Each number is 200 + 40 x the weight over its row's rms, rounded and kept within 0 to 999. Layers, rows and columns count from 0. The size before them is the row's rms in percent of the matrix's.

# gate: layer 4 MLP gate, 192x64, rms 0.246, rows 29-63, columns 0-63
# up: layer 4 MLP up, 192x64, rms 0.253, rows 29-63, columns 0-63
# down: layer 4 MLP down (transposed), 192x64, rms 0.212, rows 29-63, columns 0-63
gate29,099,223,242,172,222,219,153,191,288,149,187,233,223,227,160,145,304,201,258,211,148,266,225,205,255,211,171,198,151,179,207,254,182,212,209,177,257,216,176,209,151,220,239,155,231,232,131,284,167,237,185,206,244,205,135,172,157,187,267,192,221,205,246,152,183
up29,090,172,168,195,230,227,243,223,181,161,185,151,153,232,90,186,241,206,208,224,211,179,163,221,215,221,172,248,181,211,235,146,185,303,236,97,237,225,234,208,119,206,153,174,173,235,244,174,243,229,194,232,234,162,127,247,188,139,199,174,172,180,235,219,151
down29,100,215,189,238,196,136,182,197,231,143,191,211,159,230,167,205,148,148,155,221,213,263,195,204,209,167,253,154,208,190,165,225,222,282,208,144,217,184,160,133,131,194,289,219,121,212,250,235,272,190,157,255,222,174,158,256,156,163,239,207,256,193,251,172,206
gate30,100,161,258,248,199,215,128,240,169,172,171,247,168,222,234,208,227,279,189,211,189,237,260,154,202,264,251,127,175,257,212,207,219,205,189,237,225,168,274,169,238,234,223,217,197,223,151,217,228,203,175,241,174,189,171,288,113,180,182,245,259,248,235,202,141
up30,099,160,218,234,228,191,181,185,194,268,222,214,165,136,193,218,185,157,169,205,121,192,195,227,179,290,227,132,193,199,187,211,230,149,217,258,228,178,187,162,169,182,211,148,160,162,215,182,188,170,207,219,155,302,265,258,105,175,219,241,286,143,216,192,212
down30,094,171,207,217,214,153,225,244,194,179,209,197,165,195,193,208,168,186,239,237,242,187,290,161,204,177,204,238,246,292,204,245,178,179,164,223,196,194,166,183,194,218,239,170,294,161,141,243,214,203,188,247,284,164,187,187,236,240,183,180,95,196,83,229,172
gate31,094,210,167,203,228,215,270,146,301,200,130,170,246,126,176,247,211,225,211,244,224,213,159,148,259,227,150,192,232,153,158,149,193,160,139,269,218,211,211,233,138,207,219,186,132,207,226,186,159,191,179,244,150,219,154,190,171,185,184,173,148,139,183,164,152
up31,083,234,195,191,219,218,110,264,205,235,178,203,240,212,162,180,132,120,206,269,151,188,184,180,203,197,264,178,191,224,203,176,210,125,185,222,259,158,242,148,247,129,164,243,158,258,229,188,184,174,192,107,251,156,170,222,244,249,174,186,236,200,242,159,203
down31,085,196,219,248,212,177,189,135,223,202,151,206,247,197,173,143,249,259,217,180,203,205,234,208,241,197,189,191,199,229,207,151,103,186,148,247,172,204,195,167,262,272,195,156,195,166,112,140,242,240,235,194,196,212,272,176,229,78,219,154,213,239,208,212,158
gate32,102,189,213,157,232,202,165,233,131,198,178,225,179,223,243,141,213,184,213,186,175,215,170,188,148,119,154,235,243,131,176,269,291,292,128,146,200,165,120,147,181,197,184,206,195,229,193,210,159,255,265,199,219,153,216,165,172,172,166,180,243,185,220,207,159
up32,088,187,135,206,246,186,162,150,201,144,233,242,246,159,249,142,314,193,256,216,221,162,222,171,206,187,152,219,181,171,250,216,251,240,200,197,221,184,215,198,182,211,206,205,171,228,134,156,173,196,233,179,288,130,166,168,121,260,186,165,217,199,116,207,189
down32,098,134,210,193,230,142,181,100,260,179,156,157,120,196,130,293,199,211,239,207,210,180,232,193,167,190,235,184,187,232,212,152,179,213,174,161,185,236,182,200,262,173,204,223,203,156,167,168,173,88,202,230,209,229,160,219,169,216,190,212,262,294,223,196,176
gate33,097,260,179,269,219,226,223,231,188,185,212,242,255,221,219,215,140,168,211,232,173,255,182,116,161,116,192,219,203,243,171,214,184,259,155,249,164,181,150,286,208,169,203,217,140,183,163,178,240,202,276,160,245,263,220,206,229,168,137,235,215,209,238,142,238
up33,094,142,165,246,191,159,188,197,199,150,154,205,254,217,136,289,119,243,193,183,233,172,163,206,140,237,238,228,192,210,244,212,278,189,265,142,207,226,150,179,230,271,193,255,276,192,232,159,173,196,231,235,206,245,159,191,196,243,146,198,188,138,155,198,205
down33,095,179,240,238,252,234,225,197,173,230,294,237,210,188,243,275,234,177,202,162,187,190,291,211,213,163,252,249,155,180,132,218,169,275,214,210,189,186,184,233,278,195,217,173,231,232,185,169,213,147,141,169,298,192,223,143,136,218,198,184,184,177,148,167,194
gate34,111,140,199,239,235,202,243,205,160,187,135,193,220,154,162,136,200,222,198,147,172,284,161,185,194,229,141,138,201,273,183,214,242,209,184,133,134,177,205,156,177,206,172,92,247,202,225,204,138,199,212,165,171,193,198,162,187,190,161,289,175,158,177,178,145
up34,103,173,271,169,173,308,176,140,191,220,162,181,169,290,213,216,264,196,198,182,227,192,202,212,233,215,292,124,222,214,241,250,213,279,173,150,155,271,183,202,182,217,139,134,200,200,153,188,183,193,213,166,193,185,213,179,219,247,189,224,188,171,259,224,149
down34,112,146,176,169,174,244,161,138,234,186,164,242,247,258,167,130,136,207,168,149,203,173,205,176,218,206,187,153,193,178,188,126,178,224,282,145,161,153,245,192,133,194,197,189,189,151,228,195,209,191,239,77,246,190,180,219,178,161,248,210,200,256,187,249,239
gate35,094,235,252,241,185,210,176,188,193,214,283,199,192,202,230,169,177,182,264,260,228,156,147,200,238,218,179,259,165,166,287,176,219,189,198,216,186,182,123,201,208,168,148,263,240,192,106,202,233,208,153,212,126,263,191,218,163,254,224,152,148,272,210,174,161
up35,094,124,142,181,216,213,229,233,217,265,163,248,161,231,273,213,177,182,247,156,243,182,179,191,174,212,225,214,244,172,192,204,153,200,165,258,154,186,158,206,169,170,282,253,198,169,135,222,167,226,196,112,271,139,141,155,168,195,178,210,146,220,221,267,219
down35,097,171,145,180,169,260,186,240,210,320,158,217,137,187,169,266,123,233,194,255,159,175,239,207,175,168,257,180,185,219,230,198,230,131,206,263,250,200,227,199,180,252,219,116,172,182,203,186,170,191,220,198,136,184,211,231,197,240,263,245,195,153,240,152,209
gate36,098,165,159,114,215,186,146,147,189,212,209,155,245,227,189,190,238,203,180,227,272,200,187,243,202,181,234,159,155,250,228,228,169,177,198,300,217,170,221,185,190,191,188,103,176,305,237,227,214,270,194,168,199,146,138,177,192,162,149,150,261,185,216,212,188
up36,092,225,165,236,204,239,169,219,224,119,184,203,226,181,207,141,223,151,183,225,197,125,192,208,226,284,250,235,252,121,209,156,261,143,180,186,144,224,160,227,288,173,177,277,204,230,280,223,157,179,226,182,221,142,159,170,155,221,195,179,189,187,253,207,183
down36,097,220,228,234,243,265,246,253,179,267,265,254,106,165,198,170,174,188,220,122,195,152,243,171,177,168,176,162,190,180,227,200,163,131,187,166,211,183,241,172,226,211,191,198,264,200,137,203,227,197,191,256,206,180,215,217,284,192,173,231,238,158,145,174,106
gate37,119,177,227,193,117,250,148,191,214,198,153,137,246,172,191,187,261,304,172,168,198,184,238,235,244,187,140,217,188,128,217,168,155,246,177,203,271,206,200,150,266,205,248,156,205,224,133,206,205,217,259,234,167,200,234,241,181,235,119,198,228,165,180,159,217
up37,111,230,233,194,226,194,209,184,239,182,220,252,196,160,226,194,266,284,174,186,234,215,219,253,279,170,169,203,177,227,225,216,276,158,131,179,251,193,146,192,220,230,218,131,237,194,244,168,198,252,255,256,177,238,129,211,153,185,164,150,181,260,114,169,162
down37,117,120,258,254,212,289,173,174,179,244,214,154,237,233,237,228,252,277,137,188,277,183,255,273,214,246,174,210,224,201,219,225,130,146,179,229,233,200,164,225,231,137,218,163,224,198,150,203,225,240,264,187,215,180,151,190,203,151,230,219,161,179,218,242,200
gate38,100,165,171,194,204,208,175,235,212,226,222,212,145,169,196,178,302,175,175,134,204,158,113,167,140,197,248,232,305,175,264,201,225,189,214,196,219,182,100,204,192,168,180,160,237,196,232,291,200,188,226,222,186,168,186,215,198,188,233,231,227,276,188,122,211
up38,111,170,200,173,175,208,239,238,185,170,213,226,201,257,146,225,263,202,245,205,121,117,214,213,172,171,249,169,240,170,308,242,217,201,189,170,191,187,141,224,186,173,208,152,256,193,167,168,95,205,125,181,208,192,174,121,168,221,207,249,177,142,213,202,158
down38,113,175,218,244,181,267,267,224,227,150,157,186,220,215,156,175,215,239,251,198,217,172,171,152,164,190,173,214,253,298,209,220,248,203,257,222,194,256,249,175,158,217,275,190,222,252,261,147,170,148,206,187,155,151,191,121,227,186,226,226,201,182,227,177,105
gate39,095,156,201,196,242,147,280,231,230,166,233,172,212,195,219,119,270,186,243,213,197,302,188,213,270,201,166,163,150,198,203,237,195,175,254,181,188,280,220,174,232,182,180,201,149,260,179,178,240,173,214,158,246,224,157,226,223,164,250,135,171,219,156,166,276
up39,095,265,248,167,199,190,251,175,209,134,161,172,205,156,191,195,134,206,221,131,239,238,155,248,213,250,170,207,164,205,217,158,177,194,108,198,294,206,225,148,216,287,215,184,169,243,198,174,243,218,133,173,196,213,205,208,136,196,139,189,123,182,234,236,160
down39,093,184,260,223,210,213,188,198,236,233,183,255,307,243,234,152,197,248,176,260,174,183,169,174,233,179,199,243,193,285,200,254,270,157,267,217,185,219,160,214,175,220,232,221,169,257,187,224,262,202,250,283,206,189,155,175,194,193,207,196,155,175,231,164,299
gate40,098,181,138,178,180,191,279,238,157,117,146,210,230,222,255,152,154,206,185,272,215,175,180,222,255,232,199,160,203,191,192,221,164,201,208,273,242,154,224,193,217,245,269,205,222,232,147,127,233,120,191,242,255,193,218,228,210,144,162,183,146,231,147,193,152
up40,097,200,218,181,189,250,206,150,157,146,232,186,173,150,259,205,166,237,185,154,238,227,144,266,198,209,139,230,232,155,243,196,187,139,216,164,229,191,253,211,238,208,211,214,208,128,164,177,277,196,180,183,212,232,304,149,237,162,128,116,202,182,172,154,157
down40,097,205,249,219,173,226,138,203,167,234,117,172,279,251,144,129,194,202,169,146,212,222,214,156,218,184,265,186,145,244,201,162,178,232,243,142,208,153,203,212,256,137,270,167,179,159,252,226,149,146,211,226,173,215,205,150,164,202,167,201,223,135,179,242,251
gate41,089,193,188,242,164,121,268,188,220,198,221,280,169,264,239,116,191,207,111,128,144,172,225,254,169,211,139,169,208,208,175,217,223,231,197,217,205,154,133,226,185,217,180,198,206,193,220,176,157,146,203,211,188,184,207,237,130,175,202,117,161,160,141,253,210
up41,089,269,223,164,159,221,176,282,270,202,202,181,250,127,153,214,174,197,258,260,251,265,153,179,170,247,198,282,185,225,245,204,128,244,225,233,187,209,258,164,191,203,171,239,205,174,219,174,223,190,188,138,200,208,208,148,297,168,218,191,191,226,220,152,160
down41,082,183,153,178,143,208,239,340,238,209,168,206,249,195,194,220,210,239,199,170,149,180,179,268,188,181,200,243,223,159,208,152,218,188,198,151,223,204,224,230,154,227,166,202,224,300,193,187,230,278,187,251,199,238,225,149,160,151,237,180,104,154,183,192,218
gate42,102,265,191,271,207,169,182,211,182,176,206,235,238,198,200,173,78,261,239,241,177,232,97,185,222,271,225,204,162,141,238,163,149,148,222,233,176,203,203,234,173,235,172,140,178,224,189,208,224,158,211,181,181,206,245,235,180,253,228,211,284,201,153,156,231
up42,093,203,240,183,221,210,261,201,180,190,234,171,183,186,185,205,213,142,239,129,153,105,254,218,162,169,204,187,186,276,191,246,248,200,202,153,239,271,176,199,257,187,186,195,272,230,149,199,162,200,223,90,185,238,196,199,264,246,173,171,182,179,286,242,194
down42,087,195,199,227,142,143,130,186,178,214,238,248,226,135,136,274,245,189,253,184,156,272,203,212,195,209,283,166,181,211,179,192,192,187,228,180,235,231,222,237,173,219,249,216,176,267,142,264,214,180,195,217,281,173,275,224,165,231,194,215,108,187,243,195,221
gate43,097,167,203,203,255,196,247,254,151,93,268,206,196,155,174,208,193,180,267,163,180,230,224,156,170,174,214,210,140,277,166,245,169,229,165,208,233,173,164,149,221,260,135,290,189,204,199,149,242,211,223,192,208,206,190,189,187,194,202,178,120,203,240,277,158
up43,091,244,236,174,144,186,199,209,155,247,175,241,251,228,252,233,138,229,227,212,214,147,152,202,201,261,151,166,211,174,253,164,245,202,173,133,148,254,227,208,164,157,197,172,277,158,202,158,171,237,204,182,178,271,200,232,289,223,199,142,179,141,173,140,244
down43,096,157,224,209,204,195,252,166,137,121,211,214,190,197,210,158,290,135,232,201,188,224,184,241,173,135,227,246,170,295,185,298,238,165,210,236,190,174,229,206,225,255,224,237,203,285,203,206,257,167,159,183,229,183,207,241,193,138,262,214,151,236,205,180,193
gate44,101,225,224,217,230,244,134,180,186,233,175,230,284,194,199,192,216,171,202,154,172,193,196,223,189,207,147,168,102,245,176,227,256,191,221,193,277,172,131,176,178,307,206,264,232,192,211,266,248,171,203,166,233,247,177,238,206,186,95,187,166,213,226,199,242
up44,109,139,224,223,165,230,274,169,216,196,163,154,201,185,182,228,139,188,274,167,216,207,280,154,190,152,184,251,242,137,190,227,170,241,187,209,174,226,220,206,219,190,272,168,194,191,241,168,183,133,191,192,241,236,126,185,151,268,95,199,216,171,249,184,144
down44,110,199,244,214,157,250,205,167,220,124,152,165,304,208,250,241,102,215,206,221,244,160,210,269,262,210,199,190,173,157,177,210,158,161,260,238,255,174,177,198,198,215,203,193,133,246,144,241,249,198,155,253,232,195,227,154,237,217,188,227,132,181,232,201,200
gate45,097,179,229,141,158,227,151,146,248,216,194,205,198,284,212,215,155,164,155,190,221,198,184,189,188,206,222,148,145,130,122,183,265,181,167,232,258,198,257,242,195,145,147,206,199,222,181,114,166,191,222,247,256,202,202,219,98,196,148,203,233,225,215,162,149
up45,084,174,179,197,228,174,181,253,279,148,192,184,173,228,207,235,205,117,227,206,112,218,199,169,281,209,216,201,163,175,238,184,194,158,159,261,195,210,249,232,176,195,180,244,264,153,185,230,223,139,245,157,254,266,148,125,202,119,163,192,152,223,180,168,198
down45,083,207,165,217,168,200,208,113,208,246,232,221,218,114,174,249,106,240,169,148,254,174,191,246,188,217,199,240,239,181,203,174,196,158,221,216,190,168,196,225,144,127,213,271,204,181,226,191,160,161,258,206,260,191,192,240,279,257,144,216,181,168,169,240,276
gate46,103,226,212,238,245,164,187,163,212,199,202,146,225,184,195,225,177,101,226,180,172,220,214,147,166,132,224,178,150,229,269,186,197,160,275,189,152,200,222,232,186,208,139,155,231,203,181,169,216,230,227,254,122,230,131,223,175,285,261,223,176,270,164,208,267
up46,106,216,174,184,170,206,230,134,244,141,195,277,231,207,190,110,150,172,264,206,199,212,213,215,200,213,190,137,224,171,193,199,122,271,171,255,203,159,231,190,206,127,251,167,202,253,146,229,148,226,224,259,171,132,252,176,216,203,227,158,269,162,157,193,180
down46,117,110,184,191,176,203,202,203,198,236,176,269,233,249,164,201,204,217,300,221,199,208,203,196,214,244,218,133,154,194,224,217,157,166,218,199,222,208,293,290,285,174,220,145,191,215,221,168,193,260,233,218,207,124,192,183,273,235,249,186,193,144,255,223,211
gate47,076,249,206,116,284,215,209,220,211,238,217,123,241,247,155,139,169,206,265,208,155,192,180,237,193,191,209,264,195,237,158,269,223,135,172,187,251,152,238,173,237,262,166,247,212,170,263,242,132,184,193,199,180,202,158,230,157,198,164,148,182,218,188,257,216
up47,070,164,147,260,132,240,211,199,171,114,176,211,160,121,212,274,222,144,151,164,191,195,189,211,233,183,128,135,189,199,289,159,146,218,199,201,204,168,155,249,171,174,202,188,141,233,154,200,260,175,215,258,162,180,238,203,215,178,265,194,180,229,173,236,165
down47,073,206,232,185,196,189,202,252,211,135,129,185,266,123,194,214,283,224,128,193,187,190,239,329,151,229,179,215,241,186,175,211,185,138,133,199,203,184,233,188,158,219,167,164,155,178,203,153,228,246,252,121,180,259,216,189,228,189,183,188,184,191,228,156,226
gate48,097,191,193,190,212,215,140,231,245,184,254,220,127,184,134,236,175,154,167,134,157,226,208,238,164,177,223,177,178,136,176,168,254,170,190,245,204,241,239,185,219,164,145,238,171,263,224,256,134,191,274,228,118,177,154,188,162,258,211,188,224,132,212,170,140
up48,101,150,240,123,143,176,177,144,249,174,163,174,201,163,227,235,246,198,261,152,232,198,134,173,202,168,197,141,183,256,215,242,252,242,257,188,194,239,171,205,195,240,198,211,252,159,242,150,203,267,136,112,229,191,171,232,195,180,205,184,161,183,240,194,110
down48,104,189,214,203,252,222,169,197,178,272,215,219,258,191,146,91,195,218,174,153,214,182,211,163,221,220,201,188,195,189,155,274,184,194,228,168,210,231,226,194,190,222,108,198,211,319,168,205,237,290,218,273,221,223,165,180,182,196,226,236,196,246,173,110,215
gate49,103,210,263,254,125,251,151,259,222,184,265,211,220,277,192,143,202,187,116,206,155,180,257,134,195,230,169,151,162,198,246,195,221,159,225,145,206,141,191,178,148,172,177,201,253,212,179,190,255,213,172,171,174,244,177,151,146,149,216,149,242,202,252,169,190
up49,108,197,172,211,209,181,253,154,254,272,149,242,234,208,155,189,179,243,263,155,133,312,185,241,258,175,201,226,227,264,204,201,187,238,217,223,241,166,237,207,189,280,149,195,178,211,149,187,207,210,210,155,281,281,146,166,248,188,215,200,208,211,177,205,237
down49,119,183,174,187,185,205,255,236,148,176,236,242,271,205,176,150,229,222,285,228,206,248,216,63,181,169,182,203,204,267,197,169,208,171,140,249,200,197,233,127,122,140,186,137,191,187,163,195,199,236,185,205,233,213,195,197,174,200,216,260,223,167,152,233,144
gate50,106,184,216,253,156,228,138,362,193,249,180,263,237,232,219,179,224,181,163,194,194,171,296,155,149,137,162,159,233,210,157,210,202,247,174,203,173,178,175,228,182,169,151,173,142,177,177,202,200,172,195,247,170,253,175,182,198,175,216,240,223,241,235,172,218
up50,115,170,197,207,183,187,244,163,158,127,220,186,194,189,136,206,162,225,164,188,178,171,141,242,266,256,202,150,183,110,261,160,235,198,236,273,145,164,211,227,206,310,227,197,230,216,221,192,200,163,197,208,159,173,229,251,227,197,152,222,221,135,140,146,151
down50,101,188,248,257,173,203,173,155,170,158,242,221,213,280,186,288,238,199,236,193,219,154,204,192,181,158,87,273,110,210,216,254,196,224,174,181,190,206,248,218,158,203,256,227,171,172,230,255,177,186,153,220,170,221,207,196,121,188,215,247,167,164,250,154,220
gate51,086,152,220,166,134,277,202,222,207,269,288,191,194,138,167,160,249,174,248,226,238,227,234,198,235,184,211,213,198,149,279,239,212,215,208,264,201,207,178,219,303,183,210,168,190,259,163,129,190,195,197,215,225,224,215,217,265,173,272,225,236,203,151,149,175
up51,108,223,228,239,276,236,209,259,168,212,162,161,173,276,167,208,223,240,135,180,166,198,307,253,261,199,180,179,195,261,152,250,198,176,164,200,203,239,279,189,182,279,240,208,269,132,197,194,225,208,177,155,218,195,189,200,185,252,220,140,226,239,237,189,221
down51,101,252,228,158,195,254,134,193,175,275,209,238,202,183,258,249,280,209,250,200,169,210,271,216,206,260,195,193,159,163,226,268,219,126,145,193,192,216,221,244,200,221,251,189,255,197,152,201,198,228,146,131,189,130,230,248,191,235,213,228,231,220,289,187,191
gate52,098,243,222,222,237,267,224,137,227,220,144,175,265,197,232,246,216,181,296,214,209,192,226,206,210,153,204,179,173,181,133,238,234,204,244,199,155,200,245,255,202,155,133,130,148,145,166,246,271,176,183,249,235,204,194,231,240,232,163,156,134,226,195,197,264
up52,102,171,178,153,124,157,214,212,138,169,238,259,171,207,106,195,198,198,155,174,139,216,221,156,169,250,220,211,193,174,176,237,241,198,128,236,233,150,221,245,236,205,187,299,223,185,224,121,185,215,162,220,208,238,250,185,168,198,174,236,277,209,161,152,143
down52,110,161,202,223,183,148,229,191,210,176,149,151,210,179,252,236,175,206,161,149,135,242,253,212,140,180,140,163,257,224,180,188,191,96,185,197,201,198,240,243,196,217,166,255,204,157,209,166,170,226,213,155,276,147,235,165,136,171,208,126,199,211,176,98,219
gate53,094,217,166,257,200,259,196,211,164,181,240,231,217,191,226,164,187,147,178,187,231,129,166,179,184,237,189,236,176,256,228,185,276,209,258,236,156,215,230,202,281,156,180,271,166,196,187,153,240,212,172,162,142,128,274,206,266,176,208,143,222,208,246,156,281
up53,098,151,246,183,132,171,175,231,189,216,236,170,175,168,185,286,276,167,197,261,248,155,213,148,179,214,264,135,152,222,157,260,167,188,251,208,210,284,163,176,203,175,224,228,241,190,217,209,185,199,173,239,178,254,212,173,146,185,206,157,221,212,282,278,160
down53,092,137,243,194,228,181,203,166,224,194,206,172,178,189,218,136,244,160,180,245,207,294,155,258,156,185,211,211,237,195,231,153,279,176,179,212,202,265,163,186,74,276,222,151,220,179,228,214,235,223,172,174,255,253,207,233,202,278,187,192,184,196,232,200,144
gate54,110,154,182,207,267,218,185,238,189,176,235,229,266,132,294,221,178,209,115,144,156,206,232,177,167,230,195,276,229,236,146,205,217,158,159,178,156,206,221,221,207,168,130,155,225,186,178,223,231,235,197,230,215,185,215,241,154,150,202,272,205,301,151,201,214
up54,118,224,212,228,200,246,230,255,206,221,273,193,147,184,218,235,176,209,153,217,233,257,267,135,173,287,215,274,259,274,217,162,320,156,187,216,261,219,219,219,238,191,200,170,196,191,193,239,165,232,149,230,182,186,194,165,180,141,253,220,239,174,226,211,185
down54,114,197,228,157,214,155,229,246,216,246,266,240,245,119,245,222,218,175,225,199,124,230,189,221,207,247,181,205,220,187,146,212,247,282,213,225,254,199,245,136,218,189,190,133,238,109,142,214,193,193,256,192,171,230,224,178,208,137,160,288,202,198,142,203,205
gate55,108,199,150,180,140,210,215,199,165,195,242,143,202,198,205,198,243,162,207,143,193,179,267,225,173,140,267,207,299,210,189,211,131,238,193,256,221,189,216,230,243,247,246,224,176,199,122,151,274,257,179,205,210,219,265,209,155,154,124,155,186,258,179,177,228
up55,117,173,173,212,198,171,190,199,228,191,186,180,236,206,219,185,187,219,129,283,212,190,110,210,280,226,175,228,180,225,127,294,184,183,173,145,206,177,250,144,162,148,223,120,202,232,223,232,133,194,219,152,225,218,123,195,262,257,260,225,236,208,174,193,191
down55,112,182,244,205,217,147,173,251,214,196,196,148,198,173,267,183,202,241,250,164,241,193,223,196,281,190,206,265,196,148,158,284,186,177,261,261,212,171,255,267,175,212,216,225,206,236,167,164,304,199,266,254,215,150,230,155,183,212,219,193,167,272,212,210,161
gate56,106,195,183,131,202,229,187,229,121,211,240,179,203,179,217,208,200,217,176,167,242,173,113,159,191,179,190,289,263,268,187,220,183,212,231,169,150,219,123,139,178,123,191,166,193,235,124,237,199,195,254,178,154,230,294,225,248,202,196,175,189,229,159,190,154
up56,093,84,256,146,205,277,281,203,178,231,241,161,207,216,218,252,186,235,226,136,222,218,221,195,190,214,208,243,212,180,160,181,193,155,178,177,222,225,264,198,265,242,89,206,194,177,185,226,286,202,200,222,236,160,217,191,207,207,252,212,158,237,163,199,258
down56,098,183,117,121,222,149,200,221,195,160,246,224,215,126,230,183,206,210,207,152,261,208,181,120,201,204,193,178,201,208,222,227,220,310,263,185,205,223,267,168,210,128,186,130,163,200,148,243,236,275,207,197,224,249,211,221,147,183,173,150,185,159,209,207,158
gate57,104,178,208,193,154,249,291,187,248,232,212,213,209,225,230,211,254,200,167,225,232,262,215,143,143,198,208,166,171,197,207,209,184,271,160,200,166,225,217,145,120,134,170,189,168,304,187,212,164,255,273,236,211,144,201,244,166,250,206,164,254,234,194,162,152
up57,101,209,199,203,216,153,238,214,188,150,193,139,144,119,166,203,242,293,195,185,238,205,177,163,148,210,174,154,166,233,249,208,136,205,123,243,150,220,174,168,238,206,190,255,156,199,130,259,234,235,213,155,257,218,214,206,177,180,125,145,157,161,199,140,188
down57,104,205,171,178,197,235,267,231,268,184,149,221,203,230,217,164,141,116,188,169,175,247,188,283,275,183,145,272,203,198,197,197,237,181,146,179,199,158,192,158,153,170,270,206,163,185,256,224,202,166,179,215,169,166,224,199,180,236,237,215,278,264,145,159,260
gate58,111,275,192,160,193,205,110,194,153,199,227,166,226,178,247,130,224,158,136,240,206,140,192,210,187,251,159,216,170,212,258,218,177,135,196,166,201,186,155,212,123,162,180,189,216,282,278,204,116,186,209,216,256,96,192,222,215,196,169,196,217,190,195,185,185
up58,104,150,188,272,208,212,158,201,163,119,215,125,161,263,227,198,200,185,167,116,186,143,176,302,206,239,192,236,240,190,141,160,154,204,169,201,202,145,176,153,205,246,190,255,236,135,168,191,174,198,235,197,163,265,230,258,221,181,150,188,189,223,165,225,238
down58,099,206,192,235,199,160,201,197,201,224,183,265,182,210,255,184,192,226,237,291,222,143,205,217,241,301,246,163,151,199,230,209,319,179,180,218,237,153,189,193,205,153,208,173,259,147,203,249,204,223,232,240,201,205,206,165,171,331,211,169,151,181,217,196,194
gate59,098,239,146,147,196,174,177,211,140,134,252,175,194,198,154,197,174,234,164,161,188,202,283,225,175,196,191,216,177,200,185,271,136,193,203,271,204,212,177,154,229,143,219,163,184,208,271,258,287,137,256,297,168,149,176,226,168,224,170,186,249,178,208,208,196
up59,102,261,208,139,269,209,210,182,261,149,210,111,263,223,254,162,177,201,257,187,171,223,182,189,166,183,229,237,221,238,201,181,125,175,171,203,189,258,194,209,192,238,209,191,148,264,227,226,227,200,290,180,194,299,145,242,224,168,190,158,149,176,258,213,190
down59,105,187,100,150,197,172,214,242,220,136,203,219,178,218,186,215,187,204,184,242,236,227,206,240,197,117,224,142,265,236,195,201,176,148,213,121,249,184,243,182,192,199,180,172,169,121,308,139,213,132,278,212,223,206,193,180,174,229,168,198,208,247,224,196,147
gate60,102,188,151,215,177,143,210,258,212,190,170,256,216,178,171,207,267,209,243,192,205,161,193,246,154,208,191,214,253,198,299,219,213,184,152,213,156,193,112,262,258,221,174,205,158,198,165,217,272,213,223,244,198,183,216,130,172,179,243,244,93,188,151,139,177
up60,116,214,307,201,161,227,230,131,226,257,158,143,226,218,234,188,190,247,230,178,206,193,209,219,219,200,179,181,115,210,100,182,162,155,166,161,235,250,328,163,228,174,208,181,177,218,216,156,180,221,204,165,169,233,177,195,217,217,158,122,252,193,199,208,193
down60,112,154,236,249,161,251,233,183,186,226,149,147,233,184,204,230,196,210,223,232,160,219,175,178,249,200,210,134,170,196,188,108,190,179,248,197,260,236,235,149,272,165,145,216,182,248,154,188,174,294,192,217,145,197,202,278,271,281,208,143,222,205,180,200,214
gate61,087,181,199,171,145,168,200,148,238,183,201,235,222,193,237,223,167,218,284,214,233,231,160,251,255,138,177,208,305,164,187,214,200,216,156,215,221,182,226,220,303,280,240,261,181,205,220,184,265,187,225,244,138,175,166,216,252,198,161,123,233,215,233,231,219
up61,088,142,224,198,188,282,241,252,262,182,184,199,223,213,279,208,194,176,234,140,208,239,221,159,215,211,196,189,193,172,129,266,207,318,150,174,175,230,175,157,259,229,184,219,210,228,202,253,144,265,189,186,205,180,161,137,208,180,196,194,172,173,245,239,117
down61,082,227,231,192,247,195,166,186,153,209,220,268,164,181,174,236,155,233,226,220,212,203,158,254,191,237,235,216,243,308,164,132,249,173,136,195,212,209,153,247,195,194,229,217,222,201,184,130,218,157,219,252,266,256,300,180,242,243,157,188,186,221,250,259,187
gate62,103,204,255,197,155,233,182,202,105,256,125,187,161,187,209,143,126,209,128,289,202,248,190,151,224,233,170,230,190,151,186,168,189,181,156,167,210,203,237,147,213,188,169,122,207,183,233,185,149,191,165,185,177,223,178,226,167,214,94,221,176,210,241,210,139
up62,111,163,218,172,206,183,282,260,187,155,249,192,125,189,145,198,262,167,223,158,204,216,167,166,212,207,245,169,182,305,253,248,223,227,228,245,266,172,142,130,166,244,151,188,271,241,198,235,205,179,205,164,167,248,203,159,186,195,190,158,248,165,194,252,179
down62,108,167,246,183,230,249,220,231,204,156,242,238,188,187,231,211,226,202,173,160,207,263,218,300,136,193,185,140,205,245,210,241,159,199,237,214,107,210,201,195,118,194,141,213,225,198,192,215,166,229,211,203,270,124,149,177,225,226,316,177,230,195,217,250,179
gate63,102,225,274,188,193,230,217,201,185,244,216,225,152,214,297,150,218,167,259,182,168,221,270,189,163,151,168,256,264,240,154,253,221,158,190,143,203,149,179,277,123,227,224,192,171,185,178,171,154,240,141,147,185,270,189,187,144,203,206,202,227,217,184,177,253
up63,104,176,235,169,247,218,291,151,231,228,243,193,250,183,191,270,195,171,225,121,225,302,206,200,197,236,204,182,214,216,197,240,227,255,167,194,204,165,169,162,233,193,150,165,193,176,205,183,273,173,117,232,160,204,263,293,154,252,220,153,163,201,199,223,172
down63,106,175,163,251,148,204,175,185,223,166,171,208,133,170,216,271,202,190,119,160,200,153,181,273,226,236,255,172,149,220,197,177,216,231,225,268,162,222,245,168,218,234,173,188,227,202,166,252,191,198,261,218,163,163,177,134,278,117,148,247,146,231,250,203,231